{"n_layer": 14, "d_model": 192, "n_head": 6, "n_kv_head": 6, "head_dim": 32, "d_mlp": 768, "vocab_size": 16384, "activation": "gelu", "norm": "layernorm", "norm_place": "pre", "norm_eps": 1e-05, "positions": "learned", "qk_norm": true, "attn_scale": 0.177, "bias": "none", "tie_embeddings": true, "parallel_block": false, "init": "normal", "init_std_qkv": 0.0222, "init_std_o": 0.00419, "init_std_up": 0.0222, "init_std_down": 0.00419, "optimizer": "muon", "lr": 0.00272, "lr_mult_o": 1.68, "lr_mult_down": 1.5, "beta1": 0.95, "lr_head": 0.00316, "grad_clip": 1.0, "warmup_steps": 29, "schedule": "wsd", "decay_fraction": 0.853, "decay_shape": "linear", "final_lr_fraction": 0.0, "batch_tokens": 16384, "seq_len": 1024, "doc_mask": false, "train_tokens": 216700000, "steps": 13227, "dataset": "wikipedia_en"}
Each number is 128 + 24 x the weight over its row's rms, rounded and kept within 0 to 255. Layers, rows and columns count from 0. Numbers have three digits each. The size before them is the row's rms in percent of the matrix's.

# layer 11 attention output (transposed), 192x192, rms 0.205, rows 20-63, columns 0-63
103:085105124122165144098105132145155168172104108148098126130120108085122179109119131114112101134112112122133171132111149106156114098139082101106142143117186165083116152098123065123122126125111135
112:122138151170124131111100135139077141101092164149136126108133086143091142140136069168147145109128059095164139122133128116151104147140139114114126060118136130124136140123130141125112123119104069
105:121125123093151110128117132126133117111144159126167140099131148148126112134150095103145110157133089128120094126117116141122088137126155116110119132107172133109158129167126142103128084126087116
092:152152116142138145155092169124122096122105095127143128119128124148159077108127172151126142111103153160158088106179136104128133139137091111124106119127108135132133090148112137107144166140087094
103:102084090171146094140129130121134119140149162116178117109115121143164123130136107113103109114135174100153100094117141195176107135123130117116120116153137132152168116130141128129133126152132124
109:124128107102115140143149162127130112160086149104165121134169142119124149167156101173139133134118146119114100143119139146166118139158143167136137145131130108124177136144162110074098165110095130
105:169157132099139094145135106154103131126127135143118173126157138170147114118111101086167169098109136114134123145106150157108130109145096109177126134131137149077152110115125122094092138149139114
102:148100147146114085124105189150161134178112127143134138123130135161138071120144139109099153135125140136134144132119133134131114128147107130097111003098136136146113123085133110084149147137134170
104:094125132115158144156127138079158102068091108133100129150137111134105176134148100145135100133130152125139134101098117114117095084152100114194139071145140146098162147138109136127161097108098119
102:155164121129091134113147148128100135154129062101124151129146136077097146160114125123079107149141112100133137155160123112141108134145122125102142133136116109146116092108133112179113116152115103
101:149178158142170151152148139122150144110122117125123079138129053145119123113178082195144094104142148085137131167136124131153109134141133104103127137102145164114176128128108143135103143097180109
103:115134129169109112117164140102137130149117112113127128124128130098134118157147116126124112093125159096155089115159139135088136142101116095141104122153113170131106157132114141116137117149162128
100:129154150124071147117118102133124110120164106151127101134100105122088092104067091170118152106146092103144113086132144136104146114157101169108122163084127150116120136143086134150130154092139119
085:143123144148132097089130158108134109141136146139144122150112092099087123108122099135129155108110134113128101140135124161138110157157182137163140033170154145145134131098115095153127117110120133
092:107154170106140153121138131128101116105122098136143153127169106124155168119130116145133143110142125086069112097157122098145143168131132079109127110110124064134127167103168119138107125163110157
095:138117099136137111100168139114110075147097152111170146157123110132134146173099156081135154104147139132105104180167129103096114151141130137117174169103111129144181167097133097152141097124162094
084:113143145130133122158101089169084171136128093162105118114139116139134087087138112120148110163118124087153105136136125141145142128061109127112110152130150100122135119150130137139143152097100103
095:148177128122138084098102110137144131083138122079153154118094187122126160137109104125113104144106139107114121113143139166146104145087107131114145093145122139130134112157131142146142135147143176
091:091121110117130127106126118114126117132109091082094111138144101097086153122178116172129107138109176134115125116126173103130129126128162110100099129108148114126136157093119104133157111134107132
087:133159116100113160135113113085106145109124122155169120123106122142171146093120084122130148109123123095077099159125116136143114091135124136080155087131096138124184135130123114117139142110150096
092:118143093141170162138161151109120109115161119130155129130113116069103084112131101114177120173086145084097125135116171111128153088168148115143123167146160135097090147111116130109131119132186110
080:121076157138116173157147136101165029151156126121110141155107104159131140142107151139178135096111152148160131131124136113118130119103105115125118182135143112143101129144127129135120134165109065
098:121088136091087137116167092191123117178123102153133140161182137099117136101139192168118110099122121155158115126178155135105167159132135168139118118144123148129096111107135120149090105138122171
085:153123123156134098148088175157134133102140119146155111079079121154125119133126101096112164105163156180090118158126111113108114154138109075132156124130128131128123114113149162122148156150109128
090:095132181129110123135139115128164135144142159149171121098103117089133170126187117150130153104095123121141147151156131115131134101157109181093105109145144100108098120141137099111094112098205189
087:117134113166114115140117125100142114158155115132094123103099135126098168159123094115118131095101092148149130143170118130168129143110117159105133111089176148112115136099153091124115141151152120
090:085097078149106113125109132103127141123123179112156139133139140145118128144137154138171121154126141162138127151154133122103135072137163112152137151129121128119123117078123143120111071164099124
086:122150134120124125107122158120109142132172095084139153137099137130135093159136131103138154146133151118095145125163111199134127089150094085110109087138129137125139116102114121130135135115177123
083:131129136123152120164137175127123124149127148149082147096155150124090101085169129143142132144138077087149144093080134101130130137100144102119139132066110095154173137098113139086147166124156141
087:105153163156140172153111159150116131135106108109128123158174163141124098114146146122126161149127123146127115144143144111131116132118112135150138114086168104137115095074120130150141150131186106
086:142160123134157096097166111110135157117139119129129121162147121157128141146111078142185146093107098109160126125127117132096151124154096080147162153118160185152131174119116145125128117126158125
096:120147130161167139139126062088150122147097115129111146123123144149149113125107123157116158076124132106127170177136116169123125092152141110120097118114119141155141136072121142112145131084186145
085:118108171185152110106140133117154176127131109188140130132125151132097118136150142100111142131107114087131111134151157152181109098086095191060114148153110148163115111165116138148145144122145111
086:142111139156121134133123094159109153088055186116147136100075151138122094128150108158144100166149089110138192149125161118134123116156137130098120140121125138108133141146132100101124114121144089
099:188118117112124141123114097128140116143152144113172136180123111133135136164105147153131094137152117133115164141166142137152154125112123122131125145143125120119108149147144131193088097144133142
095:101126113119184164147139142120055155114129149140158129147148119124125132129076164123151112132133151118129158130090136114169103119127154162125145098080134109096076109160118149125104119150173083
086:091099153195145100123098099083142131154118119154140135155127120117151137141102118143117086142108137147142124140143110115173128077165136127116155145119162149135135137112052127119138139101117157
096:129106130104117131170139144147130089111171103123171132137135143105121074159143145126098112105122149112167119131137131142115165126109096089141145048124109089120105113132116119150110120157094094
091:163127122145142115085115156109062098151117128155156138152140148106140148090131094111126150082115133175178154153133178117154152133123093104192120091138106121099118108160136163129151128172125124
091:103162143166128140124122148157069144144137090145097184160142073128127113114135142114121103104111160178100117154155108140121118115131135110118141195106128110114128132090090123136165113160125131
081:121136161130118131095132122108098126170121162133157134139124094159127145133117114150120132134107143154117150123165150128168152141151122148048076129161112140111140120138063178164140106158139138
098:108126120147133126104084132122147077120215116123140066154104106138116134125141159164093142141119127100127162102134140156124142104130122188142164106107112142177142121129140149115156120073129156
086:159143147092118138151125112141132125096104128094122131143103142149106121127124104139115120173124102089134109134154211140138141088114104139187120181109123145132124121119144161126129136134092134
092:167173130142154147087118107120134127160071146092147130102121137118101115145126100106081138142159105130128145153102136124120118140113119167113100133117103145121104115155158117141131101171101132
# layer 11 attention value, 192x192, rms 0.138, rows 21-63, columns 0-63
115:153149143145157120150120156101097127126097130110131136144121130113098152105082171166147127129094131117106091102092126152131143128137163146136130096080143155113113151100153143145110133156162151
109:112124111127136136108172155119126107121137155107093122112146105109090145144086111129180133153152144114079127143162148172153129170126148107125091114175145146120153144098077127131128114168130147
099:095110128124109153145112165122105155128119146133152135141096136130108113122119121088122137128135096128153170159150082147106099164141120177112126150095109121100171084140158164154117127098155122
109:169141091135104124135152139165124179141142116187103106155107099127133159140109149078172119147151149119153115107149125109109130106148123105166127113179135144119115130138125137120179150143133121
112:111134124140190112135156165180124138127126144109161111137157113129171107128150121120149108162133133100108135112147100110120142086100118132119129132115106153189155119126184131134105120137114118
106:126113122119156174129094117122099126118114123145140133112177132118111098097114112121120118073124102081120108100113139178106154131159096142124150138167152131164149092128116096155173119086172150
101:125147152158146124128124133152124131165119137124146148166130145112111102079130090128109104129157153127167099152119079180125111096113138139142121108103151179146130113132147126147161159109131110
103:115083191170147157129101113141128130118122128143135158127146134153126120146108110104152122142139115126109133049151106131183131141136135125071103125110121117127141133164126131128120104135136098
106:083125158132123121135069153126135158121137128078105115128160111128162130137114124142131114150120116133199123132159136136132122171152134113153112151119114096164136124118105153090094140124131087
102:137150146160117147147117149121181190125093164138104122133077114148132095128093172122117151107124179129107124149145134130085132112083110132099142106133130126105123137142166143169122143144130156
103:180135120116147108178121157117138134191080161103122114134157131123123109079105160109111162105132106087171117112102159141151146134132153111182156132116153093107118141137128130114151152139146119
103:127111109139093112136063095110141116126153107092148131131144114162132145162148132142113109194174149155149101144084111138072120161105143107161106122136116080124112153126150155112148152116120107
088:110136137132140134115130127135115165103085135141126157110136099166138089153134161134151134103138131108139112080137118089130184109082099118131118103139129115142105105132140102138106178150117155
092:136116099108159119132111140137153117180142126113105095106098116129135150164149140115145127146123133126138141138143111148115164073132117164130127100135105107127108082111171116071165141113129095
092:136112130137153150116120127157117180154123130133101111115110099132138114135111105118144098153108144108119146095126168106133203145104094095137118160139113144136099104111100132119121111181092142
084:125146130149103169101091124078125135130125115111142159130126094164102143113102164132100165114122118195113126135108110129102098141154138135158124110109131160118129091108140087128124135126140144
092:103123124145132136159103112121080151133091150120120082098120155097147136106099149122177099110116112132144154114104159130112136135146152109126139144105181129148104126138091126142133181107103102
093:178105152144122125116138110105120133110092124126145144171084120125133135124112075104153108130107107106188126115134119160111121118126073140140135137130144131111115114142138155130139134088151117
087:095129132097137123153116151144106172133128124074088137095170101144124138134106175137118118166160132145182118102125105152130139129134156122128135140091146118116090134121142148137140138154132148
096:198111148131124108144164145170145152141093109093119133094126114160122122189093144158124108127156146106126137174165115081129144145120114133108121166115105090157174137119140141111125110148126147
086:135161129116130081113138112100145158132103124128109128113146135118124088162142125173099080168139113134114151126109143144130120140104132094149178137156099132099175136088154138122070138103108127
097:119073137154143140105134157100159138086120129130173112168128136141121094112166122086126141111101123099120189174112182117128151126087133131138102135131103127128154143143088151090147169125119126
084:134177154160125144116151123162083149136137105133126131137115139168115120138093089096155121135108131102146130129112122169133126142149099136141155137123157101106099119146110123118122117164134122
088:189120124120148135141164118162119099089076101088137081183143134119160125098118155111113160125145145121164132110106159120160142110139177134111139136107136141159129119139152143120141179116092136
084:127112139147136119104113158184120160173115129141126122143127088145116148076077133154104108148142100130140120163160155110069111101128170144187103122110093120146141150135104153107169075109096126
088:136122091117125125144104114138122129095099082169081120098097138171143088151103101098133109086118132148106165122084137138177137148105147168136111124139126144110119122115124109185158126149106151
084:159153146154105140134082095173146105142138152113122124139120111163142131048155146135077103114159173129099115119122108068149134137138086170128131113151163107148142116120118153125105087124114103
082:144151094128158138147092117119164180121114123137112154174150096108141102145133114160091170127124169129128108166101084161109087098155137145099111126158202148126089108149126157161148151105112095
085:169119138165105114095137121135105129139116119144115128115103107118070109151084125160114118124150126113099140117111128130123131138104116134123095119141123148129120165125149187103080137154140112
087:130129143116138136127087159147098143071116125123086157110131160150115150122084128088115149145148091176081115133089079137157127155076117111141126111139122095145097130128118116132118115148141140
098:142147097111151142125113119146162111084172151123136157166112124144126132128105159080129103152124118161134116082147071119117111158127132134114105148093119065121106097141139166127139119144098133
085:156182110126100179122118097160144129136112126109099110159121142115114087091123130127114136109126183143182128092086128104135143079123147074198149100107138085135142140159158095124122103101120114
082:183131145085133136144136088106133107132143146096153108149112112121123154070099142129157121123139147129090098105084136138134158111103117178104181092093151118107122178151148135114150087111150158
098:084142131096174101129161154128121104169099105140144064121132154104144126107179124117124137099079158125091113097086139109132171124136110102116116118132105116147117173090107122089100081121101118
098:143144157136176111100128136085138099158110106108169099116110145121107155140171136162146158096134144113122158122160139139111154158120099144091117130127144158126168170114115170093074124118160132
088:133118120102145159163124126109113124122153159122124084107135135179127130118105126161108133090119086156167119110099112105087121142136106121129107131191084156129125121154134127146121135153143109
093:156095139130103140114154145111127163161111118128124098152121090130144133137122147156151167146150099148109158104128134138170137182150102150157137115110085132106141100112096126086101133141152113
086:113132149151147105126134176093128157090121118155095131146097132148094091129130158096124149122088144076102093097162111106165142174122152107092097094151151115139123141064098075104125139135106141
089:129145095141114097158071111129167122130116134110151111136089119144104131092151140147112086146131087128132127134143124129114129110119147127133146126127171151119125101141183154100092139164136145
082:156140147105122108169124189088100116128113110152120133129092123118159117128120152117167135115176124095169121143121130127155145105138162124115157117114087124148143145109212118123114150154111132
096:141132146146104130086139119130093133116093134101132171127106147127084101120152140136147123153164152132115107111109103110124152111111134105096100137181106103181141133152134156157099143127103093
083:135116092108110113126108144148142117129081104125117080155151087101123093121181098150127102057152144126109125137124103157088103131146076114106170127101122089147095095138136103162114117100187160
094:125138125091135094137124128146142145116125118135143125169140128129118142131133108055190129117105140125113128125153153151153106130174124075149102128107152111114126135091088085148132120098104117
# layer 11 attention query, 192x192, rms 0.0995, rows 32-95, columns 0-63
108:111130119108102121128100164110125110150145119103120158145123110149111126180106160128124113115162093156183112147136097103127124101162134167137147114098127131121071108075094168141149093144112138
100:137154088132093143140109129122112127174118100119120144137104186143130119138092136167113098139115137126121167131143099133132138132147084134130105184128090073150116123134085165157171123125102129
083:170149145164119091112143136147130150124128104145131117126187165152127131136116138130164148113139086132134119135133113159099170138103126114127118088081112128121102132066132168089126143124143121
094:124153125117116124161130102121128067155166148120098081137086124154135144086151154135139155151116134147098100133144104130138108123115175148154139099130139144144160106115128138099116130133130123
104:132129109124157141178090124133111105155144150138137117103126111144147148155146141177119124133144114113100133106138082175145125124127162121161156158096160159131114137146092125103113127135136105
087:147140145097123135128140137127148100101120119158140121110109154098169137127143075100076074101149170130157082118104089133135120135122114135140149115148180166097134118089103178160110109128070121
085:111147110128145131113142157147090136100139135126132090139122092106131126118110120154110159131144109124080168129145084158123149175124165159097121094144177130098117150171133123153109134145153112
086:114166124094133120131115194110137132136134098124086102115136147126110143130107094118127125165104117075071111122093093109075124088132129129126142137120129164169127116125142116153111162163105095
098:129137135160108114100117121138133119093114076119097096111112156142118118141112132161110153105164078106150146101129137144138121081137083155105121092125146157120096171055105125127148144105110115
098:123172127120159147125187139092090116129165139098073173148167149169146117132147122091129139105154137117124122149133155153142112096137100156091089180103153108135142101186131104123133137110129126
102:158143096127112175122138135131138151122133123149114137112097075139106071122167100141127127100128138181102124097129174148099094138118110099119141108101140081113145150115139095147129134086127153
103:124117175131143133133135108137118106152210132126104135183134142180133153138097109121135110101141120108164129099102128126166121112127124113077148106139117074136084121120114129149175109135122140
096:166152162108134092111121159133137135107138122126121084134153139134099156117128121111128140126129139135122128149154133132103108053136112130184099150107113142090158091144100126082104147117170142
083:149077151147122111126126189171129090141118128132137113126087162163128108123137157153091053138138112111121145160155173151133130101159097103163122110135109153135136114153131143144137144136139139
081:138122111130116124105104129101131141128114121128136112153123111157109162122089114107173101102112154157094087101133144101135133146099118118137100129131167095139112171100127139152181114133119147
108:155113114120149141151128115152087154093129084119128144127152104115131131140125098111122153147104127118159112115111127146146096147094144105165089153118136124159125096124114124168156104126126131
121:113116121167080124137138151123143106106120104130083123170142137149096129126113104134109146092129107164105095127134147116127094090096133121087105161088108137145177139124104124171114118106126159
112:115149108163103127115130141137127122129129126116140108109083147142084163147131153125145140124132162139129127138144155128139077098114142158140187111094141115141113127117121103118120150142168093
103:140134145155089107104124106134143117129103103170131102104168106161089123123123123109086161151146087110149139151131156113119132112104140137126121112171128122150140149141131116139105110127130119
093:141083113121108133153172128142146112142122137128155116129142189120115112107120089120153106160112148135136133107161131144079112131130079121090143152114111154134086119126117155150154106170119092
101:129130135130068138106103170133144116158159127116127171173165111142138128127134130117137169113123135118090119120137115095100099150128141119099163123124098152136192113140108130108161135130122104
093:080123091129116105148131117123129162140128126129094157153184179146105157128113128101124103083104126124086114126151144121116085125100153106122081137119110093075145141173143117144152135148126132
100:119118159124111109126144134105099148115118112136138151101141165103156100122145152129151142122121120147113106128110168133143101123113102130134122145105152103125142154147142106130139113139194120
101:101090178143117168151109131145129067150102163163167138126098087095137125145130156157095155147152137140187091141141113137123122130090147151137099123138114131135105149147101122111129150107109147
098:124096105113106178128153128162114118138131136106107147123114135136096139094142125136143131098129126104075100122125148129154089155071138135113121114111152072140146126161143123133135138126157149
097:154114083129108104175127146134144144134121158128170144119125132157094134107133151126104129089112121128107178123128146209126081131115121157088123190125135158136126092122159101127124138122153098
092:126076141117177097118121100129124126141104155112120189121118129144151072123131110096095129149157126128123149188121133133132148141087117102127143174153135123148074151116108127119149117119126150
075:175093115173143146117144145120149092122101137116175121142148137173102117117103151128126142187125131118136179139145099101104140132123135149150145114102103118149134138151088129129137131151135118
102:102127146129172103143131119146124139148111171143102140132115134136160109118103136135109079103140107106115142121121133146105142167158139038133204138143133146097126126138128133085132154076127135
100:079107178118104130132172149178099172122120135088165106097161141114121089147129130113097135101089147143102119093128124110138110132103161172125145079126162164129120146166133138165136129108106154
098:146127139106159147111166126133116127118175108110150111171147183116132131101100142131162107108168130137105093097101133111126110086085106168088106184152138116109096149149178115146098078154118127
100:115115104156153102094139113138127122158140119114081130057131161169128150122145121178128145163161140116143123125152119132088137084123123167156149146096129123138139122127120145144142183132133083
101:139092163101114108122151130156117119116144113174104108106116153092117169076147118133131120148114129103095081076144112130135107131128121197147115053129114112129138099160113137139141136125139064
095:141113113130107131108129089108121125146115145156114132112130176169149128140154166130129189107121153129150108136122149099149149106127142128158120165145112146086124140113185138104138148115182128
093:147158171122076096127124164142153137164138149117164171146109118150166131101157149145100139092145134134156109118126137140124107133091142139130176178120144127151120155156133110103095148109137115
085:126115130110128141129128143109127113128146124119131139140138159143121106179085149154154128076145121150108132116124131148175142155147122113121144122120174130135161133180110149099136169157197116
082:157131122189129105114102148116158111099098131157152133181111132136127128148100147128137113132115158134132119124096115168128127113149148119141151116141132166169148104168147096090119124116090072
090:110158084137084123168133133091116112152116107121093161156105161141095138130124124131078132121134078122117121156112114159121160114137168100122094177129128094164145118125148134112141137136106141
098:129128125087148120144135121114157123135115144122159056103103099093125148124120124111132090189129129139155101183120112109144120124132159163095129156109173137166161125171114073102129122213125119
092:121114104123080124120168140126152117128120095138117147134157122125106105176144113101143125122141087094126148147145100130094137127142146152180183185177088111115132134131076076111151120159127134
096:158113140089131132123126146107185108127140134139101137144123112135065109134127134151108114151123098162108132172127127139086100133104143051122128217091138128129158077130139136103152114147140137
095:139097144096106100163126174109097122146121140114144128157132073141139136151159157095116127142106114105128135105129094151114131155137116157180162073115139117103100150152108151115141139097121144
097:139115101115138141141131108143121139107118101119105151146122102147104093130136083092132121127108150164149116091104158174160092115136116120126146141124129105202125120090123124125107106149082151
090:152100176128126113120124145142136120124148098085130136132140161112122127128124155122144174150160127109136111178149118143122144120164099093165108151149136106138125153120135112108065160124144169
098:164153114129139139107150171145114148139107093157142127092165104113105095148156162097129106117098069105095088097125124091159079100134120115131084143087114099129150138128135112138133133198163134
093:088071102137142154174096147127147099144141143125129141137108138136111122151108154128129095147133130092152167134128167138140125134124092093141156126141135082103135125138126116149137145134125139
073:124153133121102141121208143100153120151111132119111120118116150167124120102117150129133127126089158128160117105141126135135103119114115139137117096090154140116122086132124149145191142120128149
100:123110136119126125118108154104111150151132126118128165140138140090088157109146102129132150140104133076101120134144129130150133134092130151111103160108151104143189135155121111135115116149138107
103:114098086121092098100124062132137107103101148109117147099104110113118147126116117106135143140155130139170146132112117091115129159128110114101155157106109163142143136100088110122139150144109136
085:051079171125128125124088110130114115101109128154069109138090100123119150131188131155142144122136131156173069126139161140127175147131153113145143087113158115104097160128131122137127108097130141
097:153123131159110120156113105145130124099107142123120088159141148149110143152155099117092136163073102113080202124172075135122115115148178105166128121088106162136099121115106127130118136131133129
091:143129163139126116115113137166093135147142108160143100162164123151102104133069085075076118142156086124126075124087113109102075134118130093108123124125140138116123140160132128109160125108155126
097:139123143162121094136136104186127101134104132165142111160109094120116088131087130126136104138130111138111131107152127144140096125122149090141146154097124139130092097169139132135106174106121121
089:172133116152169161121128155096141067112147162143118152146108129118153156102129132131099180137119147115100156128103147143144094184114096130112142080122153128131128144156091083114143141161110146
098:121113115103114158133147159134088104148133180124132119149132165113183087149144150110133160120112105128098076131122149170168151147135133127132168149094087113117103133105131139108175105135114122
089:110130170141140137115094128119134119112105151112136111128115129086159118128129152120141172095076118137158105138178102126132124148153160167148118097148086143131129097112122101094157152132141185
085:126121069133100136109137087139149149129132105123085153158117105132121133146119149136105136139148130136146116081153131095115097163075123124097112115168148139106136151139153096105147118139097123
091:142142190119141098122070141132139162118169100145119151122125151102154134167129146107132146127124141139100133094191126149148162112147144136102119077095153149146147112182133138159130122127119163
088:139121137090189159112139133130119100115145145098156151145139145106118118134129141129128103130109098154107121085116150113145132143105123140159152113131136151120085112120121112130177139128157096
076:102121163139110151115110087122135121141128100148078106120123127116143130161137144151148127116146171121141117128129090111132130106135143131127116112117142133148122161070119128116143153117101118
103:126075110113131093152163142107117111183145181130064169142117139120141107148134100106087086134129155103087113114116150198125104136124133140146163199095169106186093092142109143105143122147128122
093:102110161115124100134155099138113110127100143149167170130122134108115137143121175121120106109120151128148111147152128144154148146127116092129109161173159146112119174128124124101118136066142136
094:146165176117119116116104127141147144160118148127163090103132141128116141127126166130124139140129119137117145123129076099168158132151135130130156067179159145107133140121094152118097073110133113
089:115140142114136156140142147161155122134124089127129108160157111134151100130134130177136101145146140132144112079104134128149158156091133123101100137144148121139159141101132128137132148091114202
# layer 11 attention key, 192x192, rms 0.107, rows 32-94, columns 0-63
092:150125166094097112116090122115114127124105127128175135142157108148105099134131148108097128123131134164115090159122105132162103079142144151146140078124151113162139119099082158147125106135136116
096:113135163146109151118116135110108113121143140103119107160115129126132154170159142182087108160132135074095160136116132123135149080141127167134124111107140112154107124095119125116077111146109123
091:116167140125128128132146123161124139130132136100104113136112127161085120134167128187123117091142096127133122126131099129088137118108160078143118117065140093111131114106127154120152122177151160
090:151150139166125133127145129127108118148122091109089124120104109177140114133159102134141130114130155156144085133132156128138039081118118145102161119142132110134129146086098145093109112117070149
094:084091144141122131160107103136085159119148135130146146104148107131104146167137169159115110100103166106099178142111129151120161140124106101101102043112161151155124133165121159102094119130091135
091:120127122133139106145158137152137109127120097169118161144103126110124143085157133082112110107111136148118124183097141141120118136154099115105173127141141143130166157125093172132105129147152110
088:167148109100130123108126147097129151111188126127141127136120102113083118088088136116166149125127122153112103137147093124130142138134151172132147111118134137099180128135113089182139105116125122
093:209098093124134118149113121136138154065157123098107125098126150112109135140158116130158153130099135114171143144126120108094098094130079115147124160157123136194162149128112156139111099120113106
094:110134120142141092064125122094111124136149112138160129121089140106126196163106097121132148131134089097163143114149131100139142101133098178157113128131140144121143178116129112156161116096113129
086:157172136110136133163162138115110112121171098141132109145155133177163122102148121119116129113112126112108111150151135116142101141143150133096112136135155085129139144113096139142118155111143097
096:168113089107086133135152150105176122142163118158083143117122120123131133127123128178144162119135104120102144079123136096090097147091124114151120134127152079136105073158106116127129144096098133
097:117129127093161120139097154134133144147138121144137126108144123147135104136109150135075191114160076138138143098148098106110072152124125090104145151114081102132136142113130108170184147161128142
099:172123120110140102129052132163196135109147074117120139122133143133101178103119142108128180127161158133107151154109151125095095120117122148137135130081133140106136124149124137131129136110126108
092:091105134096175140123135161150144141109131107134123134156116127136119141141122099193078061145152142144114126142101118141142108157135093137125115130152165121129120071164134130115159143141142133
089:106106114141104144095133130139114113128169134109161157131208096126134151161112118107114082105100145130118079139129149136162073172111104155149144176166152143108140111116115144127131132128127144
085:156128135162118209157099147104123144090117122152118123128172131138110110096108146121149125118109126123100083130142145146176134148099134104167167161119136119108152116094118127139137107120110125
097:132126117132121132141115090107143109139108124129130118151093081096120139144136091167114109117142155132088143118146123161090112064107138107141160152139162145140139108105092148150101106115124158
098:148178130152133137104133124140104136159105115139107139109077134087154142139116127136167131095124119136122180153106153101115119075096153099171161072100112108122086157109138095129137124150160136
100:131151141113096109084124108126094159091163095161112102154127136151114097143121123136111164131159091120174137131128114116122130110134115107125114072128140117127148144139132122195123100153105137
094:146113099075111161113140120115142096088123167105138084095116120154130127140137108157123096153085175110111126150141158158112112147147103124166165170118145141148084090134093135142107085148127131
098:129139136124109157120124114098147131147148106121112143105124143120141101149091172097151123105116087122146099104118124084102108147171121166114120136117136131115192122151127127152158144125069155
099:075124115116152149166125091127117113150112133099064140133126166148117157119099105170143103110117164080083084128116134140144164118129160113137126132142100084117165081171101104108120112107144164
092:104137126119085128127161148124106139134156108173118159143101119142146118108102154151133136128145140136146131122122121141145119126154139107112152130100150107168143108160121132122162116170083122
088:091140117149116151148097141144173090168135137128088183124118113089146135109150099113115147096133134133147071129143122143110107087122140137142124113119072154153073127089143140121130157144126095
095:135122085128124125146137116155092162137107123088089133157109149093105144118153131144126128129132105121098100120138115160148163082133102103150123152111100112141119137174137106127124119156165130
091:137096103145111121129141126132100120102125142107119141144134167181108119150133103140140067132084141133170151161131146153083104143130144152153126125126103143115133100133113086092131138110157119
098:149087163156151127115158160097135113140118158128147152108115130144123124123117120123114128135158131161122151181111129146117152096117118091134135142095167121096085131160141159094111082133115141
093:141124097128121134122101117116126120125106114129147136151083106116120124132133133120128177126096148164139132181110116127093105131142123158113110026160137163127152149117112153127107131131142168
094:166095183138161161131186157149111119161103143089107136126146154100144118118086160156095112102089116112137137094113098131098118151174130122132148120144132160136112127109101091136133148119136119
081:113158144114161111097163103162119137125135117152145100102121151082151101122157092122117140122100177089157112104152130124113175109156111155141137032105130160146115155121136152140129155121147134
102:116132133098172125132110089164123190107160146112162143185103185147149155118112096184124122151140111108108123161131137175123140171159125113141140193156164141116095120152127151121108088150118147
094:140118161142124082122156107125135113147136127147130097110101138135133100124152132159100175151149109152087101097098153118145169134143134127140152070127132121101152169132178120139122175127140073
102:141118156126117153124100147139151131129130138144108145121115144108107147130101115143117132103098085075109120112141128121123106127137094156158125102128096117129148107149104120133105151111126119
095:143096146097165077121116126145136067125118123156155095111124162126130134169124120122092165125130154163161105186127160110116112104186104118138116115155102140113136088119140137179112128136163137
087:181122147118151130101158151149106185138120123102124119107144088125166106137143146139113125120158100127085098114092126134150114091097106130138113154058150115173144146126113137111119146099130106
084:127150119124105111176107152100090141149159127122121154125129141194152172135113197141141100108132085119129134114111145137133081116092138112111140074095156146136172126131101147141173148141179124
083:113118120120112130091131112153164138092092138147121110111136130077182116191095137143126138119122138101094149173103122147107118125105136116105133065124131128160111109182125088083134173136086136
102:142152119142091131156099160086130121144105104138121103134128141114142137144123144155090112132103128120123084152134075091161105092133149169113094160135089093162133147121113130149112133148111085
093:160114138117090138150144124115107156134101159129144062174137139140148155065148142108155143172120136142135113145121172137129107107154113121153130107122150139120148138127125129125124155172131116
089:173109121120124123145093136145138093116127094116097094143135130158081103190120118091147113133149112069113099126164126123117121149156114149129153161138100100158124148120096113106107134137139137
092:160107118094157118156120117137155131143133142129148100147145118136133119148119103180124166103127086121110140127092129090102127127116127090106112187101151154130127116125137149114131129128114172
098:103089143074135138133161128149073092141107145162122133110134111074161139149120136114125098143110124134130109115152129129085146137146106165120101057104141113085125146100097147131140129142121156
083:190136086141137179143118124119122123115133109144115120138155100170144120160146106117130113124110162113130147124114150171092091167119129096170122139164114129166132163129118133134104103134110137
102:151108124131158146123102129105095112106169134102112139127126132149141113105110110136123115145185110121146126145115161102110146100107105129121090173151141157139137125150143077111106102152116152
095:179134147134082111134141157143139105174161068147124138109142124117140081119159139106146122173124112111130088104100134108159071087089132118137075122130138094160151148150100129146149121168134125
091:086096106173115179134122119153106120151151148113143125117101126127119119143160133139156088123144101113141145128163162140125162106175106148127113123170106095129087168118128076125117142139146139
088:157141107128117152140132101089130107131129095146143149107124118122147103114110088158103099126127164129095073112136110167113132170132151090068110174074146143149153148163075128121117098129136146
085:150144107153122109085121121152119150131123114128140128114200168114123181135178087134105133112077110125147105132139080136175133120113127141148112154133152133113158168153154110142101147127129139
096:116099108126119096125124132091136059103106155103149119072141150115150136108112124106129073151130127131126153105143154093095097131158157157143161138126104125140144130129103135102120142160110118
086:106141105158115116119113144174118117109125083138101122130096097106104136088142082138169115124189113155147096148137144138158104186085113132159149143147159083115117147165140127127148157110138108
085:127125155165111100121113113105112132117112160133179122119141130138136172102140130119100151165110160159163198152132123111125135135104100131160108085113098123093091111123124141130125107145145111
097:123144127107116142120103141164130128120134144118098077140166125154151112156100098090113125129146126109097117129104134129138100156103108082091126166111107146149145141187108151099152143125150137
096:102128144111125083161131123155144124124121094163136106154157079093111102102144125096118106133164133152114139125170100090139140134135117152128122157102146171107134163155131137138134189124091113
081:162107139123193112115116165077128133056122145180113109140147152108105129110136133079165137095123133138144145099090109099109126165109153133128095150106131113159106142177137098118115128135137122
089:113087118138099136141110143165136141151128142112142144131121126119092104156124179061098128167088150113129133104111121146155134145162128176153121182116139097125153114155175119090133122161136121
085:138160152170124163146104105109148131116123134130108129132130076089143126152114127120111127166132143146161092132134129144132135138119156123161153079137091141156134099097117118128126147116164098
090:161145103083131134100149095117166148154133081106107115138189100170135149164117102169114127095148068146109070090126121102159120145116126079100161168129131122096127141097149152134149124136112161
085:173125160123164140131114110139133130159146112123126179134139110093106141149112126097128114119136153136094120117128141120105153086142155163115084046102125127143146115141108129180115120106122193
093:166147121103137162143178116167134123109115131135153078172154152087139114106145128109148087143114142139083159138157150157129123120106105131154151161122134103138085096134097118117101128155122095
084:102171147133137143128087092098165136104133122131145156138096114106145131129149148112097150078115152111173160130136135165117131115140159134128121095154125139162158115113144111072132143168148108
106:130114147103114096152167126128187111124148131155121144117148149141146088123146090111101089144144126091056124087142126167177089139128129136148152204086127084171121142109124158128136114157090083
086:128130101127157144111158109126154109120052146135144137157148157138165131122144148149136071107111153073132097134161149144187167118139112111163138153158148146096128126125108128142126123075090103
084:093183133099134125133119126141094145177080136162137129096114113152118123150130127114159113146093088133108132144116061139140107107135123120117148102133150124131095134148086171161088111111107117